Weights of a small GPT-style language model, trained from scratch on English Wikipedia: capped logits, 745M tokens.
Each number is 128 + 24 x the weight over the matrix's rms, rounded and kept within 0 to 255. Layers, rows and columns count from 0. Numbers have three digits each.

# up: layer 3 MLP up, 1344x512, rms 0.0353, rows 990-1056, columns 128-191
# down: layer 3 MLP down (transposed), 1344x512, rms 0.0354, rows 990-1056, columns 128-191
# gate: layer 3 MLP gate, 1344x512, rms 0.0353, rows 991-1056, columns 128-191
up990:125132134146087167158139155156080141095144119131091117119126104117123154074126149058175108104123130106145172132086093084149084159094188177113082144139133130139084101108132106128157107117136155
down990:109131135150089142136110171110140088113137127153109145162149091143169140098133169098179083141122145175123160088097106110140099121112146150117112157169089166117109064130101135126129094117134150
gate991:144144115128154114163078150158130117053173117134142149089118133125148135152125091130110116092070106146103133161093139100168135136135162105127125123094165109141109116076143079157147106140153095
up991:145147085124133140196124162107112134125167136121152103150153117134117158146109148149140130096154135170106157135115124147156128122123145119142124128110142129136141121147123145133122114107111124
down991:121104123124144105111122152171159148160110117087105148091136126139085114125169125151155104132143117135157119118155138138089145135108112115148113111168143099151162156146118134120113143144116135
gate992:142126128131136101139138162126112118108117096152098146129126143095145118141131158175097147102168113103117121109148108118149135138090116082108110130136134107108164171135114116127155105104103108
up992:139105125122122131122134102146128167139144119104132149095142125126123129099089128152157114097137085130152128130130134099133120142121131127107141073136066133130158089094131144153111125127152127
down992:140164119118119160131109137101132112106146126144153099166122115136143124149121115126131138152108143112119152136114105129185143103136137126143154165127172122141137173144094134123137129092114105
gate993:131143106116081073139165112158105143104158123116108126116124135124141115105154099123130115105093096115107132125091121119115139133088138126129121148145141127136118105134145141134155106120102115
up993:166147133148111141142128122106137143155145153181109146111152133114117090134156123100108090148147107139125093142130106107127088126093155135105111080160103148103115135105142141109162126113089110
down993:098124111150147130142155140122119130109112112106120108111109131136123157128100119150157152173128108124128145113110112113132134129170103104167087161101135142123133152172141116136106118143169094
gate994:187078166118146123143160139101144127128127142122100147104119142123162120165089147107173116131146172118105117168152123144166119172130142127120118146105169139141126145120139144098106135117152179
up994:089111140139120117104147156165147090093134133124126127106139176142129158141176154165146140103120109127124092099080140164133128162118098157111140117127089099090177127102115116116123120141097153
down994:141131102142112106147154135094099161160180139151123135152130101136135118151118095119152141125109134164135149095101123098115083094118174110135088126122143133100142158070072146154105119141124132
gate995:145167155149098111125186085116144144093116114144131111110116112098099099146164155095076126094131172136112150157119178203153105155132070139121118168139135107137147123167119132114077152156118120
up995:121145139140131138134135134152155159106131174127105148136153154080103096161116168086122166118140136134115150132142147155107126145187133139144112169106141111120088103185144140109122132121130116
down995:091109121145162130125134143145119118130114098127124147131125135155153128110122096139151125099116118109117092101111064082147123140116127123127132128135130189130149147095111126131166111112115135
gate996:145121126111089144109134182117118140110174106137152143115100141106158134149097113092124174110131117090118115120135176111117123129129097155098089105142113169106091119120199166057131162168145104
up996:138147158186137120159066136135108130093157106177131158135131030166148142131096118130102115106131109088127160171120171120144123126123100116105169100117107122159114085118150114118069173095091112
down996:124107075095130121106146094142173114088124160118127122128160168124150136149152185159139164111121076166122151140148176076118077119139162141117139085106141137110139155187144106134155117111123141
gate997:106092141133128141121140145086083148173110113132106085147148064160157107141108120103167100143138128124078158148116127087132166106123118154153130122109130151170097116174112121123177114102146178
up997:119132126119111122121119132138137134170146136125135127164119123126146152126160176086130121131155088134147185110119144139138107136076089106139127105138134120134100097121135106124170134138143114
down997:151130158126112127150120142141146128091147125085145131085100125168121169112114123154103146125119146083131108158116138133139120182166114141141121157125124102124146157126166137119082128160106144
gate998:125108124129141139099087102136145110119162131149108123094133099146112091135076142118094139127094145144162157157142167122141114121120168114146146092097150137082130088092140098113130103145120157
up998:147111161153150138149119167132133101100114102137089117148123145132161091160096131139126122142084112127157122107127115127129148139139191179169139171145111111130111116106108127124110121145097128
down998:055096122087134097094149098128135111111084137133162121086131084157107162093124154098123143178156150125101149138121134151091095114138080095140127092086178131124135138107136110141161118119157167
gate999:104157119112120100113132128137143109103121146133124118121111123144103093156139137151125139115088169152102095099124137104126119145130133104119120142128157181115099139120156138115100110091091111
up999:125119110148090147098153139163144129078149127142121091149165137105104139164116142111156133133122134086151115108111083104128119155145098111127148156169136164133136134139116128118097164142110141
down999:124086128121151153182142110126096135168134136120127150125079132128150124062131153110118069123161118131114182164132120110114152102124138184158132100113112078162155133159113112124178130164175124
gate1000:110125124107149159118106120160186165127127185137161136107138083127107123108162161121118146134153149145125129141150128139138125131101151127147080128088115131183122138086093105128137093127080139
up1000:139135156112140112105164118143094118092143104114115104111132204067154125123157136139134167104159099141112124145124136092139120153111140127131106121121107140118104130139124118124122138131104122
down1000:112134128160126165091114125124183132172125118122141145140123077158138116153099074128097112146112158143158138135079131112058117091137138138146153128128135092148162135127157138117087107122155118
gate1001:144102140115135125164091106155142126173115117080141145170039139141124129139161136141164163121088102160118120131125115161110139126112132136086144124109081155107140107155160143108109107120157122
up1001:118104156143112144149155110153146127156135131140097111179124197094136178131118120142093138119110080087135110120124133117133113130137122157149116149103128158090195137159141138152101151111096103
down1001:162143113180115160124151099114124109097125130142117138117181113116109142146087161104083136141166151129135145174125127108186094109126126159164134146136129108154149082133079119159122133096144166
gate1002:122105148142144123071110092161143145085132158156132154135150079127194135161110118125153090121193136171117128120139121106133149160179156135132175149124134131144094130148109166152126133150097160
up1002:124114108095139112093115110158164145115128137165161140090140110141167088120120130180099063156163110124109133129128124167135149126136124161159132134141179129151117126141128157128146155166115133
down1002:145167104116109094122136188135080151092089113093129128144082176158098116110152147138099177114092136134084104100140156154134110133103116139110098114094143134157184105120167142093130087099159137
gate1003:123133096124145116101118113123160114103157144154126156136122085144123165163131187108125115148104124117111139167175139120124165087122129109128140174092114157102106099121136118111101112111115150
up1003:121132147125148136108133139113139119088131132154133135132140122132115131115088164146126123123133093139111118136162134111123163133139155104119156163064143171096088146119104107154069150130117132
down1003:115116154118127165158158135145110179136110136118079126138123149130151128142113134121119107132178127151148117106122122170115091142150127111117105104146134125140117166119133135151119128136152141
gate1004:140163102116087164149101081101154132132144134143165128116109154145130140149173085141125152190139110132119105130125168131148109136126098150165140185096113110142124148176164129108170126163114150
up1004:163134114151150141137108129179159121111108122139155140142098105118111121088164069116109126130102155117171130125094129113150133146154100117131169178114156126093156141133180106137110136116136128
down1004:101132123095143114140137136095123112132119120128147107079173140138136135179099141139152091128105181141119121136130109111134117113126129131129123089126115100126111158146141130127129149118156130
gate1005:121121109103160131082133141165154139155131133138141141129134133107150094112144148119102101102126136130113141139127103127129160092164122117137118096111167158112136126166126186137134159178181186
up1005:142144109101121102117134120141099129130168125113156118131173089125123097106127146097107100103116139127108086150174120103085153143154105119142123145112171150159126097163111174120130126133130105
down1005:122173123121071100145101119135116131092107109110120164126055113099133151149084163109177110150190136113171111156104129145152116157116099112147179137130098126126173153096106103095102117131072108
gate1006:158171155082140133154122104091131145142128158168131117144095161120126167142148131157124130147130144111160145172095120159125116132107108139121141160089136173119113163134192162117123115099113106
up1006:091130117121160168099078117121153111113147135117084163117138110166087113126183153121125116162165115134168131147094097149151190122097155127137083136119086090115111133149092128149139177165169133
down1006:114140119092149096152161103149117127158090111089171146157136112141125129077087119133158154120089149109089150125170080137122109091146104162103142129152118092132129102137164145107178152133132161
gate1007:177109106077164130102145106126179129139107171126103115145120105097133126110129148124126107137104182132119140135117151124152136121151125096122122127137121181118117109150128135138114117156121126
up1007:139129113140143105104148142119122144113162121120121098131131135155137105100130115108118190149153167166110147122144089110168167123110112138133062143129112100191132119156116123147132151059130078
down1007:188164170165074191163134145130087078127140118112109126101162168093119134128120174132124106144130173083134133136136152143121090146125163099131122141157137119108100117144117148153083112159122182
gate1008:168178158127137090151095144088145131096090130103098132138152133103122144112120107125121116118099151115107152093159134143122148134152115095115141114086095140112104146134111120132146099059139093
up1008:147138135118084133173155135110136158173128095114146078092111161154123128132161167163141126118098089165115101147150131087129135136131137141143110142158152155153108172100143139113093133136106126
down1008:163152136110146111140102136115131144106102161140091130154164101080115155135099131105134143150169156082130173124114148117127148137119102083086128101087110129103124090150131123148150117087157125
gate1009:127145120122128082135135124151087110138087154137137110154111120143148091115110099156085124141113109076077148125109136142138139106113113147138136152102113102120140112111134133133107122112124125
up1009:166108134139105103113139118143164111161141175117125111156188129113085104130138110150150164099121115124107103149155136068119097145125119117127172099129131140113139139137124120104135141114101146
down1009:096138123167134140119086156127105120096112077119138137108094112129154137154111103104114092133122137157148116143131139177138134101122147106129124151155149148145107122128154090161145113126149126
gate1010:088154111129163140105123111154135189110144152101100102131155155170123090135126102130162110144115057172147173176164124102136100136153124147162115145097090146134123145143144134108102136127096129
up1010:122146207139201177147134139142168093130091140113129139142127138115119171143155117156153146101137140149140134128136170103103149127131138103166125092120134138168126118106124130106121123108159096
down1010:083112095109126121116136105103147142150138131120148111129133133141131113158124132103137132112094097109110152140141130113139098089157119159138136145112109089143168098164145106148133093111084137
gate1011:137108131092123110134148148130149120142144180143126139065107146149118164136118159161137099110101134083108146117072121108169111143177116119140099103141141156103126137153089094127151098132141136
up1011:182114129136126101152098134126130134116114146075122149105159134131131188137096123162140079105086121094153120097126139076122115123104145123127149103136114135113165129114093119133129113146149100
down1011:054158113105130118093152141131133136108138125167124120118104140109145087113087119105115159132136141136099147178134133162139118141178106124152121147130154112152098146110154143097121126144153173
gate1012:126121143108082182129120134137143166192119159133176087167094130189170137130102127133139066121108112132130112169098169166074169102146097137094165096162150109106150123092104152157138112131153187
up1012:143134133151114182145145125128088139120135092104097101122150128177102092160089086142133160152127161150141106132068120139184126122092154130134133122151099143134121100155167116106100119137157198
down1012:120131130133152118154113094163110097114095102086131143138104096124130158125158169127087151067150135155148126095149124129117132113145098110145096123142114138149131152157146119151157154167122137
gate1013:164112144124147153126085137079127136169130127127190127129138134130123121115086109152138140164133094095111157087146132108097122084112143104145096089141151134089140088115114125182146109128113122
up1013:118090152125146160158129113123151115166151121133123136124137138186148135102166062155163156117112138129107117110099112088121140163149114110125175095133107161115110103086132121119112151122126104
down1013:143162109085108105075106169163109152088111155141121158128097135097085141152098165096102139132136125110129157131131093130099123083109140158121101133115123097139153145157153127130147108138100139
gate1014:180093101151164135131086140129143122127125139111133125118157092083177181158141123111107147146150092121134099150119154152154132113163095138151157147123148106132106161130137138125130125136107143
up1014:166130106129147179115083136098134120162118122149164128148123097156138131131141129156139112195123100133143119129130144123134132168160107141129142116152153137121126129157137113144177121126118106
down1014:124094133135135116145150149130105147159154104134115171104140139143138126135159139106158095116117110109141146084109152137112139122145096124110118100200116137131077150128144119101120122085125093
gate1015:107144143123138141119099097128148165153098141168144183131100127132117159089165097123115157141114184133132121135140188139106143098180153066131110129130128119104099131111127126108157124098121141
up1015:123092092116104087130094110105132126138099111168082175168145101119093095128113119118110163134131110115173105118167136095140095127136182155085131163177101169120117111152101141125070152126083119
down1015:133141132180109133113099205133125151138123136101132077112151122112077124169068108099144091106127156095121121148159091124138161145105117171128155151121110135143158130148194112158105119160126117
gate1016:160112080130130105163131099108129156083116146128134109116105129146141135121133108141142121123109137163152140144136117166138113116125111128130121162122151109150130083108141134123123133092138161
up1016:143128116099143198093157155143156142148118114140154146156113115108163120122106157129154116153166165144133138146140151092095120114149129112103119105127142104093110179126092150110089119149154161
down1016:152110098109160152149139146116126137125140145121105154096117123137146144131139095147113098107125143139132142164130121167166100114113134136101136146134093121117123108094123129138127141114166167
gate1017:159106097147121116155153127158164137100158126100143127133065145110167127104106080158079109111116066113144132150130111113104124115104138132082157142100108134106158139103153098148128109162166131
up1017:136129113144141137127128123108124175143121134098120138157158130127093102145142083133136095145103082171113113143125159110106108103098175126102185141101139153119126120114104136124076125148157129
down1017:107144113129091113116137124142125093119112146099150122156062078137143129134115136138107144126140139118158129146102086128169157156165084137108129114136095142149118161123115068110186112110113098
gate1018:147093139121138130125147124089087098098123121114140166122132124111150121173103120105140158140113135094131134127132139135142111129141120114100106138186116139116134128116141113103134096127125137
up1018:122092158095084145144112104157142126114081126130102123144098132117137102087160148150136126142104101134106157115106124132131145101135150138162137133151145072128154154123156172129077111130117117
down1018:132101143122129069118132125138130104119127097095106153086152135114131125132153130103103124167147113126087111122184102132122152157125123104108116123125116161123149105073069112113150173132144131
gate1019:105160148096135121080126153159129128140159160096144144103112132141095107140197122153119127107087126129148125153076131162141175136101116106144149119136138137125156141083156127164087157160169114
up1019:130119108136130146123106149130113084121122102089141127125087118080121146124115150154136079142068118105152067114128157160117101095100120102148173115119145118085124115127122132195130128120129098
down1019:102114147114144127135125142129168139171147163135107153127108131145100118135099108093166115098137109155114190187102138107146190155138112162134103113161110116148154155187099131088125095116104164
gate1020:134127145148129122107111166110164175098121153138174147156083150159071137135109135163141123163062107101131139136091124119119124092131091163140155164132135122116147099121118151139117127129134157
up1020:122209133117151137119168108141122117099137126149131120135123102144129106134135091136132061126119145160160132145138125146157157138150141088134138083132129106125124186141097083143082119140150120
down1020:133109109129136100109075151107138141159113157128099175129132123100100147078112148121055163150144131115116144100163095123135117117095132129142150174112130101115133077083155122123146131123131139
gate1021:121145141155140132117152133086139099143119146133158131110098109161122132113132141135127143136105132114139150208126143131089119143134109159134145161090135107128143115125114127101126115161125122
up1021:136112084110165099134146151132144158178137111145117158145115112085146157158130087126119106108122098153140145102152142141144151169170153129117135124152109127132107119128146138120118117083146155
down1021:120164111103137102123156162092143103158131152125146113134067115110119127132097149134098131125099109114168181154124127154086107157126131130093128132128134088094152119100126090124141101097146102
gate1022:153161137087175145108143148126145104152164107120130094155104167150142123159089118123160130141121119120151128168157119122139097128121150127116142156150174136152152133130170157137156121162175178
up1022:131173131104130121132120139110113088177159105194142134145092111105167140095117138132054091139123123122085103133103137176125124126126133156104097087151142151136152139111112120128137104139115091
down1022:180110183151142117161122134153058159086089156139112145110133123131126112072127128150100135141134123101091108120136129142089193168127132102133118104129126127142181121135110114163146132083125060
gate1023:138151118122110141125142144124102165150150104162107120110107121198115107131138156163169123126145124163146131171087116159113142181115154094123110137190154140144154147151129115124101148153113140
up1023:177114136147120125163077106166122172136117098095110139111182108148156112116092074089150113137134100120098126125132137111105112173101133109155096106117099131108129083116172116160146125170122149
down1023:145130128137100167127141134126169150137151157148148140075120178095132142124112120174144117156132131130119092111131082142079105125136170117134110149126138154142124158131111116187117092153183132
gate1024:099127116082088164162152085103155096129112133108113117135111143161087163101136092167137128137113084151105147123142164150183101129146147103132118142138092144125129153093105139111141140121132141
up1024:162133161153111144161151168149152105090153122151080135145135103102170148099094108126147169127108110081140102118124144102113111091113116158104127133140120114114096165188134134097153108119049137
down1024:097171117136133103131124128137127093145108099055102110136140178122112160118122147113168120114124152174135114164137147127135154142130154128128146088122097129149111129062143101084164085163174157
gate1025:170173128128113119151124139180095115086138108142121156123106106104110144159165108126131153107153098141093141132147126125108132128144124127094142112169085109158116143091121169120133155115109146
up1025:132134097098136140122122138114170171082145125165164085131172134150154117149108102106165074117112124108126120170078100152192128144166173182120088135128191097151174150183144111147133143140146144
down1025:143115107137161115119109137155136101115129135106073128098132103081131147149160115176139086106153150124098124094145114123089113144114127084146149095148125123124147170114099116122161155120115158
gate1026:098143115099133114125051134099131098116081143089117132060118138147112090118111128147166111113107133121096145123105122132127133090130161091135117112082156165104146108137131106120111124095122122
up1026:140121134128095126130192092150111092100085127132125126089129145143106131110151111122131172164111073152137093103131139114094121127100168119124145125140114106161136125121115127115135114142117147
down1026:070173122140149156131084122150118154132130109167094133130135100123176137118126139097114098127187150103147128129128143142116114128179122123128124129142152130108108135167153114159109167111132126
gate1027:118111118119149168134100180142125120118128139090139132095143125132162142116119113168114112105094137112113128119131117091150111086123120104126151113125156140098136128100148110134133104127143150
up1027:165117119137118089104161121103119192140146110122096103116115119132132134115149143133116153119171149133119116125145098147136159097131131122104148102130123125142143108114101082100115139128112134
down1027:122164109113177164165134131136108122116108127117150127099122148144130107119125124120102124095114116104154137109125121117124133134137124137134085120133148140161111118133142157138152105133134091
gate1028:143135114113180106176130140102164122128189117189116135165076069142118124063152095093121091139139104134110088099123150108122154134162129128115129135120170168086161098155156127144159094135114110
up1028:124075113112115107169149124109163136114105133137092138120122093154131146126127150165110110129141168147157136145137101157130144110112137155131145112113127092163115142061148100129113114145104137
down1028:154120145128123112147110087123119148121173085146120154160157124113131134091148131102161165137132128152121109096142148089120094146117105126156134091142108117113142099154119175103134141126118138
gate1029:136106158135084128167180085117200121137101118096127181125142153161138157131157111117173115119115113128111130146125134103115126147166129171133148143135144141159158171090162158122123085094172165
up1029:143093143148116112165137128159147128137190143133097193160147102126078130164110102134101117103131128118126102132149133081085160149133090133127102144159133116159107123144124130164150134179158138
down1029:169161104113140162073167118132154149127143127131139095105149129095135141170106122132110130149099090100119118145097138140176068108141164151148091113084134154186120137144131101157150130084129144
gate1030:112099129114148108152106109149106088136149123089161139140133093126103136157138127118117116182138110116109151146103125126124146168108159141134146162105105139152157124089134149154155142100095145
up1030:146116103155149132161140127123115132120104136119146142151117174096096120132182121151113109176127145094136124099156120144123135125141107122143173125155103104103130118134103112141152134134100082
down1030:163125151106095128099083112114128164113133139143140143114122110176144138129099184118095119108122138146135118168158127143143088125128165160117086105119136137139161131135149115086166162122164159
gate1031:133165160161093122139163153151079144141143131111115121135133145107129112147096128128089097112138122117122126124073136125172172114127111112159125113145163100120140079135140105133111132109121128
up1031:156151109134137113143127130131142096125135140118164110098154103143103112106138122132127143116125091159130148124159119121101141154112132153086071152125127134097155126183156104110130127094145125
down1031:145108157145154122102107135144106139112150106133125169142147127111106143140112107130100125100113086127113120120124112110115140131094124073116126115116172130146127123068136142169137118167128126
gate1032:186150136139112121119126148124115121118131140143162109129141166155115130150107147116118111187131131116136131162110166133175122122137059143091127094172122115135135148182148168114085114107123130
up1032:077176117134140107120159092152125130074119097127136155073117101142127102163160150162133094084179134151126117164094104160124137133129094116125107148125181155123145114132148165091088163155160140
down1032:131135095104111121130137160148066137102114068126145105136125155131136101178121150138097142130120133101167135093108137142135157115143137153129144122167097098138157160110138117105122171120118173
gate1033:126169099141111156108128129128124123145125141160101145134142137140143131116127110087135109148130073114145148124114119140096139122113121135142108118132134141115065118106134125124166126123125132
up1033:108118159173136122149101151140104096150141132128135113173118156140157143157126093109107143139158106083145123135158096133129097188188145101125068100162141180114134063153132138174113099127140112
down1033:123091089118105126128145119152088166120144100105120120112111123111131113125095136135111117149095160114149149154158160154162142130099140104131175116144123092128153135091091125087132127164156172
gate1034:117170135118142097135130172148121151148111100095088145121159127148131137137115127153157138131085101107106158128132096106125142106123107138111164098130109145115127102097116129103122124148122137
up1034:170099105142127122139132125135129110068121120147100096113136142113130120118113180144121147104149119164167078134145152092128124113133155138156143146114146137155106104136134116121136108142131141
down1034:103161156095141143140163131101088152200123158108152141090106124135147127149137096118125118151129124098086174116104113108096133126156121129121104104130119128099150173126115168111131164147107119
gate1035:148116131136136123104138174144113129152164167177131142144120120218120127123125142161141117135134149118101148167148186111139145142112131100102135097106129147141134125119130155105088130134159185
up1035:102051120148135119103124149154134101145170148136114108156130139164097140102145120118110111109131160140105104134132170104136131139138112105153120097151156156130135163126088120154120189111110156
down1035:131117124083120096148140126134151105108107102090108115119124121056137140118145123104097127106117096142153112110127098122141121126134098158159139121132111141128153135128135121131140155127059108
gate1036:101110095122094148131148142086149135163178139148117085148159105134152131110154132162115107158141130166125130149125165098149121108119116127121127147135137110162148130114108125085105121103083163
up1036:131121152130135135154140109148133122136150152188156082157137175133131166120172108128134101150108099076114135129131140114112134097157169112169116097132162109116111093111115097113118086121122110
down1036:110113141116111083120146133134115146115154124125118136137148158116149140123082119176157146164171149115116129132111151142169120150144085138129143127118049106138140131131157167125153121098119124
gate1037:121126125085129178140118119183178107149132098102126143145123160085107104097145110194144056105105123191146083104097099132113170126144162135156139120123195117146111099137135134135117103110194159
up1037:129141099164125151064127128094163073173097133141127126136155117088076121125165149148135088100063113148115135112118141109167087175157151124114153116110119152160110113136103118139109169119107140
down1037:151083173164113132188123131112106135092127121128122159158146089139124104175095095100081163170160153083133162150151149144137129102094094107092101138114093103126157129138087104123105127124116147
gate1038:156122095124118109136080119105136161125155139141145108115099144126122099105135134147130179132144134124091135104133109137127157110127102114082128165133131176135158119105167167099134105083092117
up1038:159082101097150174138149148115112135144132111132157126109110143124111181163129136116132156150098121160110120122119132140123102154134148103148125113129138133116144137173156105151157101128198135
down1038:102156100111104111109105158113156096122173148175102127153145128145106106138083101152121146093147087141163161110104153136144144118119116171113139148092115132195094110084122148130128089108091135
gate1039:154169171175113144135115146149091181151145132104159120111125119121131115109089128164115116128121128147105109101113119112139101135149099117183182153116138149140126132140091085140120139126139104
up1039:120139146105135117169126119127138185116083181105128128126108162141164170146120147118098128092156130140164092086072116142146142109140109110152160156134062141089141125103105119124142113122136133
down1039:140138124118155138120138148136127089164181123149082175132162124125090113097154141106122126209066151108097159118179135124143105151133161112099105132145167117137122091114156160116100138128153125
gate1040:135129112102137062130124186111089161157165117140116104101115150114166072126106105094130114102171147134157162151165068117151122106105112147143106118115145138138121099094129172109140161102089125
up1040:120136116144076111137069121155127138130164156148132133147150159136157132132105119121140090158135108119153161120124123128128141188087106143144146094086152119120117097099102111155127124146151111
down1040:140103114109130143157183126107120132134158129069128083107123108150132147080108117077138166131163143163130075173145146122133111162133139144096109159155160101119166136117166146103075107150098125
gate1041:130108145130142155120157126132156156131161164136149151139106144146143101113146170079125150131099119171142102142133126158136130118165122152099138160119148142122117160128135169118106100120108188
up1041:148097078107135129128114132130116126102106122180136091141124108136078158099161147134127108151110117119163190173123098083118131162111146149130179142162124154169105133179138146114118089095131142
down1041:160129102172118125167173127110147138139141141126110132144134147115114111146106124131100137168142096098113112155123150153150122087190181126123121140106151123099102124138154111128115142155114105
gate1042:144151131171146124143101138143137093109132154127174108097110149112155121100139124183139091100113128109097146130109093072103129129156156065137127116081121133115162136154105157101111121133092135
up1042:119136153141072137147099121140093158170134094113075104118138110106118142140111114110133060148112112145095118084100104149123159096119120103171108136116144162141121111151125145115119110086140151
down1042:153117105133127089111111152103159093093118167122147131117086165116132093094134129163115216135118146128139148144122150103088134139146135158089165124185106065115162147096105106139118140174120132
gate1043:143158084159136123106139140139142133122146098127129141075129142108143122163109127133157128107134107136139134179080176134145147099137127151123116136144143111136120123160142167113115128121121132
up1043:149132110151139086097098108118063130164138098184074126120136115082123056145109114125124107137190126142131138137138123108159120119110181131143105159119137126127073142128118131148138130143109143
down1043:086092137097089154142137121097103136142107102131112092115160075152073125110130108143117135188139160125117121095152152161140108153114126148102109146090133112122111134120112115156116124161103141
gate1044:125151131130131140126139094133166087132114108126112116088129125136117092111116108145128117141121171126126126106113149162123073122145124108126138119126105186076112094166161150161130125135136120
up1044:131151113096154103113086122124119119133145114100161149116113152121141079131157108181098135126123134110134121137130123119102173102145110132135118163136099128144128150133146152130157113142111127
down1044:120113147107079147113162133119129126146124150157115109111132132134131171143133124137123122125114141152144143104101142110167093171133132091104165109120120153118120130129158145135119106136115138
gate1045:141102117120142091110088100140122105132157145140080124136098134067124108149155122139110155118109110135105104104110115124150135105121112094125139090110154170077101138108108088140126094143106088
up1045:140111116156158149142109139129096156128149130130139112144158133130106142173086118121114132165132166097137129094096152158151131162089085150142144132115125118131158135118117127123137156150141152
down1045:121141114111104076124152154116133131120136117097140159093115133150142140088142132129136100081119102136079130142154121134107101103141131126105110114146113126155086109145162127151105107126151111
gate1046:136154115151080131096121122161119143146121133100136131138150134134105128122153134141115123111131144069136159123143148091145119122124074134096140137118096083129074155130131145132161145150144105
up1046:124141159146113099107160134123100142133185157153120110141109088131129115126142101133158119144163167131094133145168056119140155209119116140151182112149124141133116106145150133157158166128113146
down1046:150093103112155105128123162124128128109097090133109102115132108115131120085129095102094133124104111157137144134111133143121125108122113133103117108155116100148117111090181173115108166132138085
gate1047:172124093097098132171125143060140097137159137111168107128104137140118143127115135135110125079089129123087147177130157113106171116153139160144152115114156183167100113126142170111101109092157155
up1047:128118073112093108153153086075093140166115145110159073075107117136118123117133165155113129098073115162068096108134133086123161152155106163103129145137095173145153110116121128123103112066150175
down1047:073141131168140115154166111164104119166111148133107170123154113117124122158138136128082134143149109099145077064122107109140142161142100153102106118188139119094150113113154130114133133168132135
gate1048:125120118096125153136153144121161143187136094121156059143082138123128098139114131145146102112156129190134093125110104151138134132114125105111133129168124131179133159156155099155132069152121160
up1048:153150121110092146146149138102137082125119108137129143113145125127124142076125104146140133111097143103086144119122136146090138152171081108118071121101119122106133139103135146112096128114106132
down1048:108121134187111106148145090144132140115145140119147110101124164106187098212150149125145143127158122129132107133154125117179131120108113130108172157156150094111117097085099150140136100161138159
gate1049:129112109169142077110112140119122095130123156158161106102125111139141133097136134106130126168105131159132170139118113140117133125131090139125131102128099214141143102137131154143118105109115109
up1049:118091167127120134096103170108107096118124106144145128100123105123101164143124142143131128128087129119130072115117183101099089149156145142110117142121172122104150110075141150125133184099140126
down1049:139151133093144132111098142146158113142128147096093102152142156153133068168153119127099131087149112086166139145164125166114134106083123167155102156149122109165089142126124127124155152123165118
gate1050:109124122107179120092105132133132127145104153135120132107102147124146111157126107105135160090160100155126169105133129131127123159124106114174171132119178132095109093129113124160157116148099129
up1050:112164126137163157148131127151134137151139124108124141070114093139113141110124130160158117126127156089159131083170132127143109147116180140126121094110069123130147114128127121167140107139101117
down1050:159086150119125135106123134134105116133121093126127120188142154104137135109128106109147150123152122178111136129091116130126169140147112151123103142151160132136124125136139128094114146122119139
gate1051:142126123133110131116098134130176111110109126143098114104141084135183104118119154109109115142116137128071150172100089120109117105217138156109114133157138133118128147124168126104131132167112133
up1051:152112134153142108159116110121087114077126134102182096125138105097128156187125108189161100118133101150160089127178135137138119179094162098121149129118109107132145106073140092128137128119164132
down1051:115097148121097107101122107133115127154116169159080140122179123138153103082087150097146115137149169132111181120115125132139136115172121115126078104097133126135090167164111149104110142154129111
gate1052:081186102117106124111138152116186116094122102131125138115156102167175138165106163148161117147111139162124138126097153118110163098151102099087127138091144135080123141150120116094182136153122146
up1052:114159122113117149162117094144128121151083137114139118109122142138147152144147126074138119122098098106177103113151116130149096152128143140125125145138104099136112205133133119150124113128135120
down1052:146104104175126084132132142071159147095144111145140155163131118135092153127169101117135150131144147116083071127133147106166135092101150143150124140136142127163148102140129189154156109123149101
gate1053:127119076148110118102116145125177169169113151125098170109115117113088122125154178116136130133126097182134130103148151140099125101124147100114161135103111113137130119144108117094136183142164115
up1053:134087114132116132109107110151120178145092158121147111097112151122136130107100158122142152112115138172113134145152143104116107151131118170113156153100176110153125146115127116095118150156148132
down1053:113110142100117105159147150091154124158142085133114098142118131134093124101137103124117141144140118060109125108084094132128092127121092100117160102154124167113150130163119145121100136084104127
gate1054:113148102117122121119129160168163143124117150084168136128098160132131148127098106145133162160110155139139098115143090135106190095110144131148135160106138121118115131113123140151130105169175102
up1054:126122168171101107107182065125104142153132087136122103124137108106126107112129128127132141140118133136144119143101107106135148131087116170132151107127129106108116096096119113119091107123152126
down1054:174157127103141143138098169091168112108133159127162140146167122168109129110084146160129140133156125116111106128120185170089123120167150118144094146102111153131105178153155160149131148127108135
gate1055:101118107120124097130105138142119122112150153116146140113153123147138112099169131132108127122126102117150131123114164127140163147117104129119145136167154161149164156158095186114127120109071156
up1055:087117108148117108113133125135126108148120136187184118118142132158145148118078137139153144148147125115110122117132120112121109160163118181116108123176117116105127106168120193166114093130139132
down1055:137101149154131142124165116068155097110107107103139183148127080111113161103112136121148106110125142167118145133105108089151113111077132112131102129118090105147162127112156075126133142102114072
gate1056:122116145179120138117153184133140070153117176171126110111101118143143124112136175155110149133122138138097139092108154118089177116168106077148133129142144138167112152120174115152156101081132086
up1056:138158100104121142134148138183126159170140125081172168121117161130147150163131124131159130164145171143143093109058126175115115139105116137156105144164101148136161121111118127139109111144118099
down1056:129120149161135138137132109098119089095137114106098140125178103143122145136119150112093155111110089133124128131147142115103146142130127116124150115134135130162099084140125171123152141140126184